Weights of a small transformer language model.
Size: 13 layers, width 448.
Training: a variant of SOAP for these matrices, 1062M tokens, 4052 steps.
Each number is 50 + 10 x the weight over its row's rms, rounded and kept within 0 to 99. Layers, rows and columns count from 0. The size before them is the row's rms in percent of the matrix's.

# down: layer 8 MLP down (transposed), 896x448, rms 0.0626, rows 710-762, columns 384-447
# up: layer 8 MLP up, 896x448, rms 0.0648, rows 711-762, columns 384-447
down710 107:39 43 55 50 59 55 36 44 50 28 43 42 58 58 43 62 45 58 53 64 39 49 63 71 40 51 31 54 46 55 42 54 62 50 47 49 57 34 49 50 43 67 46 47 48 56 53 37 39 53 23 49 38 46 45 45 51 47 59 57 46 17 46 57
up711 087:61 47 49 45 40 65 36 46 63 40 64 61 48 61 46 36 53 44 51 27 55 68 44 35 51 39 55 34 48 52 35 47 34 64 40 65 38 41 55 61 40 40 47 43 40 57 44 33 58 51 58 54 54 57 59 40 51 36 25 48 47 57 49 51
down711 095:55 54 46 51 64 46 43 38 48 52 43 48 28 39 53 61 57 62 42 74 30 48 56 49 42 72 46 48 50 55 50 45 45 39 43 40 61 41 40 35 45 55 57 49 60 41 55 50 35 46 40 56 51 53 41 52 53 58 59 38 39 59 70 51
up712 092:34 46 70 41 45 34 58 55 57 48 51 57 49 45 47 43 46 49 63 47 53 35 65 41 42 52 46 31 47 50 47 63 41 43 50 60 64 51 40 48 48 47 53 53 55 57 55 49 63 59 42 43 31 45 45 48 45 54 34 47 39 55 59 60
down712 098:42 48 55 63 47 49 55 54 43 49 30 37 49 63 53 47 55 43 52 54 44 43 28 43 41 45 55 35 52 49 47 62 69 57 55 43 54 63 54 46 38 44 43 46 51 55 52 54 54 47 54 52 60 45 52 51 51 37 71 58 47 00 48 47
up713 090:44 54 56 67 39 56 28 55 60 30 60 70 68 43 48 36 49 51 47 47 28 42 66 50 41 48 45 51 46 58 43 40 41 54 51 51 48 35 49 51 43 49 40 57 49 51 59 67 53 69 42 44 64 65 50 45 52 48 36 55 49 41 30 52
down713 099:37 47 49 39 59 35 69 41 37 67 59 45 44 45 58 48 46 47 41 50 66 55 42 33 36 33 69 40 45 33 44 51 57 34 53 48 39 50 49 64 54 43 43 52 53 45 44 48 63 44 56 66 47 37 45 54 36 41 58 42 35 56 44 46
up714 101:45 51 50 47 50 49 42 48 42 44 37 56 68 43 53 52 58 42 41 44 53 36 43 50 55 51 50 44 33 48 60 49 64 47 38 66 59 66 45 43 67 61 60 58 49 62 46 79 51 56 54 24 69 67 51 48 55 46 61 68 37 47 56 60
down714 105:76 53 44 58 48 57 42 41 52 43 51 34 43 47 51 50 51 50 33 47 56 30 39 34 43 58 49 66 48 53 62 59 52 49 48 56 51 71 60 41 33 45 44 49 45 53 46 46 42 65 45 55 39 61 53 50 60 55 41 47 47 63 42 41
up715 102:53 42 41 61 65 50 46 55 59 38 56 31 45 65 52 54 46 57 63 45 41 65 61 39 45 39 52 57 39 55 35 41 39 47 46 44 47 47 56 57 57 52 41 51 54 60 49 47 43 58 61 49 50 60 52 49 45 41 68 40 40 61 40 54
down715 103:46 46 44 64 60 69 51 48 47 39 66 47 53 50 54 48 56 58 60 62 52 33 63 53 58 58 26 56 51 49 55 45 64 56 40 49 53 56 40 35 42 42 47 52 41 34 25 68 60 47 40 45 40 55 30 35 52 53 44 50 59 43 54 32
up716 098:42 62 45 61 56 61 64 57 43 55 60 39 55 48 61 53 62 47 70 57 56 31 51 60 51 43 47 31 58 41 40 42 60 49 39 65 44 50 64 59 51 45 46 37 53 54 53 53 54 43 49 68 54 36 45 35 46 59 54 40 52 26 53 54
down716 113:55 40 62 49 50 49 41 46 54 41 42 44 52 33 46 32 50 48 57 63 53 42 51 52 50 54 52 38 30 57 42 57 56 49 48 42 50 35 49 36 35 60 54 48 39 37 54 53 47 41 54 46 67 46 48 49 44 47 63 55 77 63 61 46
up717 085:80 45 36 40 29 34 36 62 62 50 49 71 57 59 63 54 34 34 59 48 51 47 39 49 35 52 46 42 23 43 43 48 58 52 53 43 35 34 57 53 44 42 51 28 33 46 37 54 51 53 53 32 52 55 56 60 38 39 52 42 53 36 43 55
down717 088:46 48 45 41 46 61 38 53 44 57 49 49 29 46 52 47 51 52 45 53 53 43 58 44 50 57 46 51 43 62 47 45 45 29 34 21 39 48 56 42 49 35 38 41 48 48 46 42 43 30 57 44 38 56 39 32 57 55 48 52 48 47 63 46
up718 077:59 34 44 49 66 44 53 55 56 70 50 42 58 47 46 28 45 49 38 60 33 53 68 56 48 50 53 33 56 68 36 46 36 45 55 70 52 54 45 61 58 62 47 39 53 42 54 56 65 35 67 75 54 58 61 43 44 59 70 36 51 60 52 46
down718 079:46 58 48 47 55 43 37 51 54 53 40 54 32 64 53 59 55 61 40 37 66 27 49 58 40 54 68 44 27 55 61 46 62 40 47 42 60 42 52 54 44 55 62 59 66 54 42 38 34 66 69 43 68 48 35 35 46 52 27 63 44 56 55 41
up719 103:38 56 44 42 53 41 38 49 47 38 58 56 42 56 40 40 52 59 41 43 45 48 62 45 35 53 57 54 52 61 45 66 61 37 60 46 36 59 54 58 60 33 56 45 51 51 52 33 38 46 73 46 37 48 69 60 52 45 42 53 69 35 45 35
down719 112:34 54 42 36 51 55 48 38 51 37 39 48 50 61 47 60 59 50 54 31 43 37 56 55 43 55 41 58 43 67 62 57 53 24 44 45 34 54 49 60 52 33 51 62 67 57 42 39 28 45 58 41 43 59 42 41 68 47 46 29 50 44 51 60
up720 102:46 51 38 53 49 52 51 44 37 49 58 51 48 46 40 54 58 60 66 49 51 50 58 59 35 52 38 43 35 37 56 64 52 34 58 46 38 50 50 50 49 56 43 44 49 51 58 60 54 50 61 48 59 59 37 44 54 50 66 61 15 57 43 40
down720 098:42 56 37 28 30 62 38 49 49 54 44 53 49 41 61 60 51 47 41 36 42 44 60 37 44 48 45 39 34 59 55 40 52 55 54 26 39 36 55 46 65 31 31 47 59 52 46 45 43 30 46 44 57 62 51 46 49 52 38 55 34 42 43 64
up721 106:60 56 30 57 64 53 46 73 67 46 65 65 55 55 53 68 46 60 44 44 48 48 55 58 26 52 51 28 50 49 42 56 74 48 61 53 40 48 65 44 50 50 47 52 46 56 40 39 58 49 56 54 43 52 53 50 67 48 31 55 54 61 60 50
down721 110:54 50 42 51 47 70 55 43 46 43 49 66 60 48 43 37 21 50 44 46 51 38 53 47 43 42 45 60 54 39 50 33 57 40 51 42 68 46 63 28 38 73 54 47 51 40 40 51 63 42 45 63 54 36 37 36 47 55 26 57 31 42 57 46
up722 101:58 55 50 52 64 54 59 68 60 43 45 60 47 42 65 28 52 49 49 47 50 36 57 49 41 42 42 37 22 57 49 27 59 71 50 59 51 54 47 41 40 47 51 66 27 35 62 51 60 60 54 53 42 69 59 41 43 56 55 44 62 38 16 35
down722 101:57 50 32 43 59 56 30 31 69 52 41 55 50 66 47 41 56 59 59 55 43 39 29 47 55 73 46 38 38 61 45 47 43 41 55 35 48 24 58 52 50 49 33 55 39 45 37 41 40 49 49 61 66 50 43 50 62 47 61 53 53 39 64 50
up723 092:45 60 35 43 60 44 43 41 56 41 56 47 29 50 75 44 52 58 65 42 55 44 50 62 44 45 63 57 44 60 38 59 37 28 40 57 42 51 61 33 65 46 41 41 37 48 52 58 62 48 59 66 56 68 57 62 61 49 66 60 51 49 48 41
down723 091:53 38 43 39 51 47 46 53 54 68 32 51 45 42 45 54 33 45 57 72 60 56 45 42 42 52 47 55 35 51 56 54 58 33 54 53 46 48 42 58 36 58 54 64 85 50 52 46 30 63 45 31 63 49 61 32 40 57 47 41 40 37 74 54
up724 107:35 41 46 59 56 57 35 55 35 73 54 51 55 51 48 46 68 52 54 44 59 58 51 56 59 46 43 50 54 38 58 49 62 58 42 27 72 53 57 60 50 45 77 57 53 55 21 54 60 32 47 55 46 47 53 45 58 54 49 45 51 41 55 51
down724 108:54 42 52 40 61 45 47 45 33 45 38 38 51 51 46 46 36 65 16 49 52 40 49 34 50 37 48 48 41 41 37 43 18 42 37 50 52 47 47 52 25 35 36 49 50 44 47 57 48 46 38 36 62 49 40 75 40 44 65 59 25 55 35 43
up725 111:49 38 50 50 56 59 55 44 53 50 40 59 62 52 48 55 41 56 48 60 41 59 51 61 40 53 43 51 35 59 48 39 50 61 45 44 50 48 71 56 46 36 45 40 57 71 53 65 44 59 27 58 48 52 53 44 38 41 53 54 54 38 33 51
down725 113:46 15 44 53 53 48 54 41 51 45 62 57 38 56 52 60 33 56 49 60 30 52 35 59 54 49 53 62 33 56 37 36 61 68 46 46 46 41 47 50 59 50 45 60 42 55 53 57 78 36 54 15 50 62 40 63 64 62 69 68 51 48 53 44
up726 105:42 46 57 27 47 44 30 55 78 39 54 31 56 42 57 34 57 47 53 47 45 25 51 55 55 53 44 39 47 52 51 60 48 77 46 50 66 36 44 51 37 35 48 58 55 47 50 41 57 55 49 68 66 73 47 55 54 62 53 54 49 66 65 45
down726 097:31 50 44 50 50 36 63 50 56 54 59 42 46 68 31 32 28 51 49 35 42 35 47 46 58 48 53 69 42 37 47 58 44 53 43 49 53 55 35 63 41 51 56 48 54 53 26 69 63 33 64 44 41 49 76 57 21 54 54 69 56 33 41 53
up727 118:54 59 45 35 54 63 54 27 65 44 51 78 61 58 47 35 59 44 47 63 45 54 38 73 43 60 47 45 62 62 42 57 49 52 54 45 36 54 54 38 23 67 47 47 46 41 53 44 48 45 68 33 37 56 57 56 54 43 63 62 50 52 30 65
down727 111:38 56 58 46 63 48 53 42 59 52 32 43 52 41 32 47 26 59 40 43 35 33 34 64 57 54 39 55 44 49 43 25 65 46 44 50 52 49 53 68 34 46 55 45 29 43 50 43 55 35 42 50 49 57 50 58 47 47 25 52 47 35 38 52
up728 101:63 47 74 67 45 59 38 51 46 45 41 57 48 38 44 54 37 39 51 49 57 34 58 46 50 47 47 43 66 61 42 51 61 48 56 46 51 45 48 64 66 50 45 62 46 48 58 38 51 58 43 59 42 41 60 68 51 48 34 53 53 42 39 41
down728 095:52 50 60 37 30 40 45 56 57 64 52 44 64 53 50 53 55 51 50 54 40 47 45 48 73 76 43 51 40 55 39 70 44 66 63 64 39 42 33 48 49 38 42 40 38 40 47 39 61 42 46 28 45 42 37 61 38 58 67 52 60 33 52 32
up729 101:50 39 46 58 35 38 57 47 47 54 41 41 62 42 70 60 40 54 48 41 62 36 45 58 55 52 44 74 51 44 21 41 48 53 50 40 59 52 48 65 49 55 50 67 52 49 29 54 57 70 50 46 58 48 52 30 59 53 22 36 64 41 52 48
down729 102:42 50 61 39 42 40 44 42 46 62 41 46 57 66 58 59 52 40 39 54 52 51 54 36 62 59 51 71 31 48 60 39 44 58 60 48 48 55 26 56 36 58 59 29 62 37 48 36 31 36 39 46 54 45 52 54 48 32 57 39 39 44 43 46
up730 094:40 68 61 37 68 32 48 68 53 50 43 57 33 45 50 46 65 57 51 50 45 42 58 52 35 55 54 40 52 42 50 73 42 66 57 38 57 49 72 39 52 46 49 22 43 45 56 62 41 44 46 59 40 68 32 45 50 56 60 44 38 54 46 45
down730 088:62 40 45 37 42 48 47 39 56 44 54 66 44 44 75 41 64 40 55 57 53 38 32 47 58 42 54 48 36 45 55 47 45 53 46 42 41 61 42 47 59 45 36 46 50 48 46 25 63 63 66 55 47 50 63 39 38 37 42 78 48 24 43 41
up731 092:54 43 49 72 40 46 52 50 44 59 54 28 53 44 66 28 40 71 49 47 59 42 67 40 54 59 59 72 48 39 37 59 54 40 42 51 45 65 39 59 54 55 43 55 55 48 53 52 67 65 45 50 54 56 67 43 34 64 49 45 52 75 54 49
down731 093:51 41 53 37 44 59 58 41 39 47 36 40 27 40 19 62 34 55 30 55 69 47 40 70 46 57 35 59 52 50 54 41 59 51 49 50 61 44 47 45 38 59 63 49 62 48 58 39 48 42 51 45 34 44 38 57 42 41 51 57 38 61 54 56
up732 110:53 55 68 61 63 46 70 52 57 61 62 41 48 44 60 48 62 40 51 31 53 42 44 27 52 64 45 37 42 52 55 50 44 66 54 44 46 43 50 54 54 60 47 50 64 58 45 52 48 51 56 42 56 63 45 62 37 39 63 40 73 58 42 59
down732 107:48 50 69 50 43 55 27 58 44 38 56 46 42 32 37 63 57 34 40 43 49 52 48 44 51 46 49 42 40 36 67 38 50 44 34 45 59 33 43 61 64 52 31 47 33 49 37 45 44 48 59 42 38 41 62 50 50 44 48 41 53 69 51 54
up733 094:61 62 61 42 48 41 57 55 51 62 31 48 42 69 71 37 44 45 71 37 53 50 42 46 23 48 61 47 58 40 42 49 31 50 34 51 38 31 71 51 42 54 56 42 60 51 53 53 37 51 20 44 66 37 31 43 60 42 41 37 58 45 37 46
down733 101:51 32 41 58 71 35 58 45 32 58 50 57 52 40 25 56 66 46 55 37 34 44 55 50 56 55 36 47 47 58 52 39 54 57 59 50 55 47 46 53 41 50 57 44 41 25 42 37 56 41 57 43 42 63 55 55 43 61 64 47 33 42 56 48
up734 106:69 57 72 68 46 54 53 36 66 51 68 51 38 54 59 47 52 50 56 44 52 52 41 67 23 37 55 64 53 32 53 52 55 62 54 52 64 51 23 42 46 49 44 44 40 57 54 43 45 53 52 50 65 56 55 61 62 46 49 56 72 48 33 43
down734 109:50 34 51 43 64 58 58 66 42 31 45 42 64 47 26 34 39 64 40 53 39 50 52 60 47 41 36 32 55 53 48 30 46 52 49 44 57 37 41 38 46 51 38 60 12 57 46 53 49 45 49 42 52 37 60 48 51 45 62 45 56 45 51 55
up735 105:65 55 54 71 39 38 52 41 58 45 56 39 48 63 53 40 48 36 56 67 62 52 63 52 49 49 51 52 49 50 42 41 41 56 54 40 51 50 46 65 46 49 44 52 49 56 38 66 65 70 44 43 53 55 61 54 59 49 44 47 49 60 59 47
down735 080:50 62 53 49 42 61 39 41 59 53 53 52 67 42 45 46 53 56 52 46 46 35 51 55 55 55 53 49 70 50 32 52 35 53 46 62 45 39 61 50 60 38 38 53 49 30 45 42 45 53 53 43 55 47 43 39 47 40 61 34 62 76 45 45
up736 102:54 45 58 61 50 44 56 56 44 52 55 29 39 46 52 66 52 60 66 60 54 53 46 50 55 61 51 33 52 43 35 66 40 46 58 49 46 46 47 58 49 75 55 56 52 54 49 52 59 37 63 43 44 67 49 65 36 41 68 38 44 54 43 52
down736 096:38 56 56 47 51 50 68 47 55 59 37 59 50 62 50 47 42 50 50 38 50 54 58 52 43 31 71 48 45 69 53 55 48 46 47 49 46 47 52 46 61 59 62 48 55 68 52 42 37 64 49 38 44 37 47 57 51 47 53 71 45 36 42 63
up737 090:56 36 46 56 56 51 51 33 59 67 68 53 45 39 41 42 41 69 51 69 62 33 48 51 42 59 55 59 46 43 52 54 47 35 40 51 40 49 65 62 44 29 30 53 40 76 70 60 38 41 56 42 39 48 72 49 56 49 50 63 35 29 42 59
down737 095:39 62 42 46 46 54 51 56 55 47 43 49 43 56 44 61 42 60 52 51 38 53 49 60 52 44 45 52 56 61 49 61 49 41 44 42 32 50 38 53 39 45 33 60 51 50 48 46 58 42 59 56 59 57 49 41 56 41 45 37 67 30 55 60
up738 088:69 49 41 60 39 28 61 56 51 50 54 56 53 54 21 46 34 36 52 53 48 56 55 39 52 38 58 65 34 47 47 52 58 44 48 54 60 61 69 37 44 63 62 34 58 36 65 48 72 60 39 50 46 58 56 39 56 46 48 68 79 41 42 41
down738 094:47 47 36 58 47 57 35 45 49 54 50 49 68 55 19 46 34 58 38 64 32 56 53 52 67 66 61 46 41 41 54 52 54 55 43 51 52 48 61 54 48 52 49 30 43 60 41 52 56 49 51 53 49 54 43 53 45 57 47 61 28 21 60 52
up739 079:60 38 55 66 43 49 44 46 60 60 38 53 52 42 44 67 51 58 58 41 60 36 45 42 22 52 45 53 59 64 38 36 58 49 54 53 57 56 43 36 39 46 60 50 59 64 41 42 49 61 41 48 44 45 42 47 57 40 45 36 30 57 40 55
down739 083:32 63 57 45 68 28 61 44 44 54 65 44 61 46 54 59 55 38 15 55 67 55 54 52 52 54 48 57 49 50 58 59 66 52 41 54 49 41 48 43 56 27 56 70 43 70 42 36 45 52 60 46 58 34 45 47 41 44 43 52 42 67 58 54
up740 089:41 64 60 57 32 45 46 42 54 52 47 78 53 66 45 39 36 51 60 52 50 44 36 17 49 43 50 61 59 26 52 46 48 51 55 58 58 49 58 44 56 56 43 35 49 41 74 36 48 44 60 48 45 58 48 60 60 58 49 38 68 44 35 43
down740 095:30 47 50 53 51 39 45 46 38 49 72 38 46 55 46 39 54 61 56 40 61 29 51 53 58 38 40 59 46 56 62 39 65 50 40 48 50 52 41 44 43 45 63 44 62 53 56 47 35 37 73 38 42 45 38 46 38 34 49 37 39 50 48 51
up741 101:54 31 48 64 53 64 54 46 58 37 41 35 59 60 72 37 58 38 43 36 53 33 41 54 68 57 50 56 54 69 48 62 47 45 43 44 62 48 55 53 43 65 47 14 57 26 53 40 53 52 49 41 40 52 53 80 30 53 63 69 43 62 48 49
down741 096:38 49 47 59 44 56 52 41 53 37 46 60 51 39 45 50 40 63 46 43 56 54 36 42 48 53 39 58 49 46 42 50 54 65 41 34 38 50 30 45 55 36 50 52 35 57 34 31 50 66 42 61 65 32 48 57 30 36 54 52 54 32 53 41
up742 107:55 49 51 38 54 37 63 42 52 40 62 41 48 51 59 41 55 68 48 39 46 62 41 52 58 52 50 43 51 54 37 51 26 43 40 52 64 46 49 46 54 49 37 66 45 39 62 77 45 35 58 37 64 35 47 39 54 64 63 54 37 35 44 39
down742 115:58 57 56 39 40 50 58 56 45 42 49 47 63 43 55 65 59 47 47 37 48 55 54 45 65 40 43 51 58 55 51 32 55 46 67 31 44 45 45 27 46 40 46 56 44 63 50 63 37 59 49 60 57 34 71 58 50 43 62 34 45 25 68 44
up743 111:49 57 63 36 46 49 60 54 51 35 44 64 46 51 40 40 33 54 54 45 50 54 50 50 54 37 53 47 43 54 25 44 50 54 48 44 63 53 30 43 44 51 64 43 23 57 59 52 51 42 53 47 50 54 66 47 48 52 42 52 65 60 44 27
down743 116:29 42 53 43 46 47 47 31 26 55 43 70 46 52 53 47 54 69 46 42 37 46 31 52 47 25 32 48 44 47 44 45 38 55 37 53 56 66 48 58 38 43 32 37 54 58 36 64 44 30 42 44 36 33 51 31 38 47 54 49 61 45 49 41
up744 092:39 45 48 48 55 27 68 63 40 49 53 50 47 47 42 32 68 33 55 38 41 38 42 48 57 36 46 50 38 49 42 45 49 46 52 62 52 52 55 33 37 37 39 59 46 56 60 48 57 60 63 62 37 51 46 62 46 48 49 38 65 63 42 65
down744 096:54 42 50 33 43 31 47 46 39 61 33 32 41 42 55 68 38 60 38 62 50 55 33 75 52 48 48 49 49 37 45 85 51 42 44 32 41 58 42 61 58 55 77 49 45 54 33 70 49 52 50 51 45 40 36 47 52 44 49 58 44 29 31 56
up745 097:55 54 47 59 42 59 46 64 54 38 61 49 64 53 41 36 72 51 60 65 34 53 44 51 54 45 30 51 66 59 54 70 47 50 58 49 63 57 53 36 56 50 54 44 54 51 47 62 38 62 78 34 50 47 58 45 47 38 49 52 57 44 48 44
down745 101:60 46 51 54 50 46 53 54 58 59 50 42 34 57 57 49 41 53 38 56 45 44 65 47 26 46 54 47 64 53 67 56 46 48 51 35 42 57 43 41 52 48 24 47 50 51 54 61 47 46 41 57 47 58 50 42 57 49 48 56 32 39 56 61
up746 094:57 62 49 36 39 45 55 35 62 60 48 40 55 38 52 41 47 50 26 62 71 47 49 36 49 63 39 70 51 26 37 27 48 61 44 58 31 49 44 38 47 61 51 24 43 60 36 62 40 50 46 54 45 62 46 48 40 49 45 47 40 49 42 61
down746 091:44 34 49 61 66 56 48 67 40 40 47 42 42 78 41 58 28 60 59 39 38 58 51 61 58 42 60 41 52 59 35 67 34 44 36 41 55 49 48 51 51 53 47 44 47 40 29 38 37 57 45 64 29 42 63 55 39 32 48 65 55 84 58 47
up747 109:50 26 48 51 68 52 44 48 54 51 36 50 66 75 48 38 45 59 57 49 51 50 50 69 62 45 55 39 41 57 45 49 40 38 52 42 51 46 48 40 72 43 51 47 59 45 49 53 41 73 52 65 45 47 55 55 59 44 45 50 65 78 52 46
down747 110:31 59 45 47 54 51 54 35 37 35 42 38 45 54 46 62 66 33 44 43 76 48 54 63 56 41 44 42 55 31 61 54 47 56 56 63 39 48 45 45 70 57 39 46 47 45 40 42 60 47 38 57 47 42 64 44 50 55 68 47 74 20 38 47
up748 095:31 52 48 37 58 30 59 52 66 49 52 63 44 52 38 40 56 46 49 53 65 63 42 41 63 41 59 45 53 48 48 64 57 43 46 57 59 53 34 37 67 53 43 58 48 30 56 64 50 48 50 32 62 52 37 30 39 54 50 50 57 55 65 53
down748 096:43 41 49 37 44 61 50 61 66 55 36 38 40 54 58 37 40 61 37 47 48 56 32 41 22 68 61 54 52 43 44 53 58 48 48 58 34 39 42 42 47 61 56 61 64 53 50 55 43 61 56 55 52 56 47 52 53 46 38 59 56 73 59 27
up749 114:61 34 48 50 59 43 66 39 31 44 55 32 40 59 49 49 51 53 42 39 44 60 60 52 25 52 46 54 57 50 48 49 74 50 44 45 46 58 60 49 55 52 56 56 60 48 66 55 52 53 47 42 56 55 51 44 40 59 63 39 64 57 41 58
down749 127:56 32 41 46 41 44 62 39 43 50 44 40 52 66 62 53 49 39 38 41 31 29 57 59 40 67 52 49 45 65 56 34 64 47 63 55 45 60 50 62 53 46 51 51 40 32 52 46 37 52 23 39 37 41 43 46 39 51 48 31 46 35 47 43
up750 103:72 45 55 58 60 61 38 31 43 36 49 59 46 49 52 60 46 55 56 62 47 41 42 47 42 48 68 40 37 34 60 49 49 44 37 40 49 61 53 64 80 52 81 38 58 46 58 57 54 47 37 55 57 58 62 37 49 43 59 49 48 44 51 31
down750 099:42 35 41 50 52 40 62 57 45 43 46 49 52 39 59 32 38 63 38 39 31 65 58 48 54 46 42 63 58 36 53 45 57 44 64 37 37 29 44 55 45 51 38 67 44 44 50 45 32 62 64 57 50 39 43 57 46 22 43 33 46 70 42 56
up751 105:71 50 46 65 59 51 52 30 47 70 47 50 51 40 43 64 30 56 40 55 36 42 45 70 52 42 53 36 43 40 51 44 51 50 59 47 55 57 44 62 52 52 46 43 40 36 49 50 54 46 52 56 29 51 60 53 39 62 41 53 51 43 65 36
down751 102:61 50 48 52 54 46 50 56 38 44 44 57 37 48 52 60 45 67 41 55 55 46 29 68 46 45 54 35 41 55 36 51 40 38 44 40 53 52 53 48 23 36 48 44 51 57 53 44 51 35 60 59 44 51 53 47 64 39 58 59 38 51 43 47
up752 081:33 37 41 59 48 59 45 72 44 55 77 51 46 46 62 46 37 58 49 45 60 36 59 49 59 37 70 54 59 58 36 54 39 58 44 54 33 27 57 40 46 57 34 71 53 47 63 62 59 54 66 50 50 57 54 55 49 45 45 66 50 37 49 53
down752 095:52 53 52 50 49 46 50 40 54 56 28 49 60 41 54 38 60 49 54 53 60 54 37 44 70 40 43 47 65 44 60 57 57 37 42 45 54 39 32 34 55 61 49 63 60 44 28 60 43 39 50 57 44 36 60 46 35 44 49 46 66 61 55 55
up753 100:35 61 55 47 71 48 67 59 72 41 22 51 57 55 38 43 47 59 62 51 50 49 45 46 53 52 53 32 38 54 46 36 42 55 46 62 37 67 49 47 54 45 54 53 25 46 49 51 56 48 47 53 47 61 38 62 43 59 59 44 72 49 49 44
down753 099:23 36 58 48 45 46 30 54 30 38 58 63 58 48 72 39 59 61 42 70 41 49 55 56 52 41 41 52 38 42 65 52 49 64 38 48 68 64 52 69 65 61 69 47 44 51 41 55 71 26 37 42 49 53 17 43 59 44 38 48 48 30 57 29
up754 089:63 43 44 47 57 49 73 45 52 49 49 48 64 49 52 48 46 62 54 51 53 48 50 36 29 40 46 54 51 36 59 53 42 64 68 57 32 52 34 50 55 60 48 52 34 50 62 42 66 43 46 52 57 52 50 40 63 46 50 53 44 45 47 74
down754 086:34 55 57 49 45 46 51 38 43 51 55 41 40 56 36 47 55 63 45 35 48 39 38 58 63 48 50 52 46 42 50 48 40 34 43 27 54 41 45 41 54 45 60 44 47 44 40 49 36 44 63 51 59 47 64 54 29 45 64 44 44 69 46 36
up755 108:50 48 55 63 44 29 62 57 42 51 72 65 64 52 51 53 54 44 53 60 55 39 37 37 45 56 56 49 49 52 37 36 52 63 49 40 45 47 50 50 40 40 60 38 65 22 58 44 54 55 53 41 66 38 61 46 31 73 41 42 66 64 47 42
down755 108:48 52 41 32 47 47 44 45 48 41 47 51 36 62 44 40 42 61 53 31 49 46 43 54 64 46 47 52 59 38 46 51 52 43 76 35 56 50 34 63 58 45 67 40 50 48 47 54 57 69 49 41 36 52 58 48 45 70 31 49 41 50 50 52
up756 114:56 41 46 58 51 48 39 51 45 59 53 51 53 55 66 46 48 69 45 40 52 59 37 49 54 41 63 40 56 45 48 45 46 42 45 53 53 59 52 43 47 49 58 52 84 37 46 68 59 57 59 46 51 49 62 46 52 68 41 56 48 51 45 48
down756 108:50 41 47 42 54 33 64 67 52 56 60 57 52 63 56 42 57 67 37 43 59 54 43 47 38 58 38 38 68 34 43 46 43 39 52 35 42 56 37 60 74 52 40 23 43 93 55 36 41 49 52 38 52 40 49 30 46 59 31 74 43 47 57 65
up757 108:55 48 32 50 54 42 49 51 41 47 57 65 57 58 62 40 53 30 52 42 46 54 41 52 49 41 46 55 46 53 56 52 57 30 48 40 32 67 54 52 39 55 50 40 52 54 46 43 63 45 65 45 55 46 45 60 47 59 52 44 58 32 49 66
down757 117:53 39 49 45 50 41 42 60 26 57 55 46 31 55 58 41 50 41 36 37 37 52 68 34 47 47 59 49 66 78 52 58 44 36 55 45 39 40 56 44 44 50 42 58 67 44 32 60 68 33 41 50 45 58 46 43 39 55 52 54 51 37 61 64
up758 080:51 51 40 67 48 52 51 63 51 47 70 49 44 58 48 52 49 43 53 60 46 47 60 51 51 31 60 40 55 69 39 52 24 42 57 49 52 61 66 49 38 36 55 64 43 56 38 50 52 64 52 39 65 39 49 43 49 56 58 41 51 36 45 63
down758 081:44 52 64 30 53 66 47 43 46 51 38 40 54 40 46 57 32 34 43 63 55 54 40 57 38 61 52 49 33 37 58 53 53 36 50 60 40 28 50 58 39 44 55 46 42 55 45 53 39 59 54 27 44 40 44 47 39 45 41 56 63 51 42 25
up759 109:53 39 52 38 56 58 46 31 42 65 39 42 53 49 44 54 34 26 37 44 47 43 48 55 51 44 46 59 65 52 58 48 31 53 58 54 40 32 61 45 57 50 48 48 36 39 51 54 52 46 43 38 53 45 34 51 49 42 70 66 40 58 52 72
down759 109:65 45 54 60 44 47 42 73 34 54 43 30 46 64 52 51 27 64 52 43 66 44 64 48 46 36 41 66 55 45 33 34 50 36 36 50 45 46 52 35 44 39 29 43 63 55 38 47 48 59 42 34 50 46 49 39 52 55 40 59 55 21 59 54
up760 106:51 42 42 55 71 45 53 56 33 47 52 41 61 67 71 40 43 29 56 57 42 54 64 47 53 65 54 42 53 59 51 58 42 48 57 61 42 74 61 52 64 44 59 51 67 50 54 34 54 57 50 50 45 63 51 40 45 52 43 17 46 54 44 46
down760 108:42 43 55 37 41 38 31 56 41 45 47 49 34 47 68 53 46 25 53 57 36 45 68 37 38 27 56 42 63 41 53 42 51 48 42 59 36 58 54 42 54 46 39 45 36 47 45 33 35 50 54 51 42 51 41 62 35 60 46 39 44 64 52 45
up761 111:55 36 57 61 50 58 61 39 44 41 71 54 53 45 76 38 47 55 51 43 65 48 51 60 53 49 55 55 49 57 48 57 60 44 63 64 60 42 28 53 61 48 63 49 33 46 41 55 59 41 64 58 61 52 39 37 53 68 50 38 55 69 53 46
down761 105:40 55 50 47 34 55 51 44 70 45 60 39 50 57 38 48 39 56 43 57 62 52 61 36 47 27 60 45 51 65 70 61 46 56 68 53 39 45 52 55 33 43 45 37 59 58 50 45 51 61 47 33 51 44 69 56 43 56 35 52 47 42 42 61
up762 098:26 53 39 43 67 54 68 47 43 72 56 74 51 50 51 28 59 41 43 46 48 47 53 50 41 41 65 51 43 50 45 43 53 48 52 49 48 35 52 61 59 33 45 39 47 65 42 60 67 44 57 45 53 49 36 38 42 59 36 51 35 51 27 48
down762 110:35 60 53 58 45 29 54 47 58 55 34 53 42 45 56 45 60 53 44 32 47 55 42 43 45 60 54 53 47 60 38 57 43 46 53 50 50 64 25 45 46 41 34 57 54 45 65 40 62 42 40 57 43 39 54 34 54 44 35 53 45 47 31 48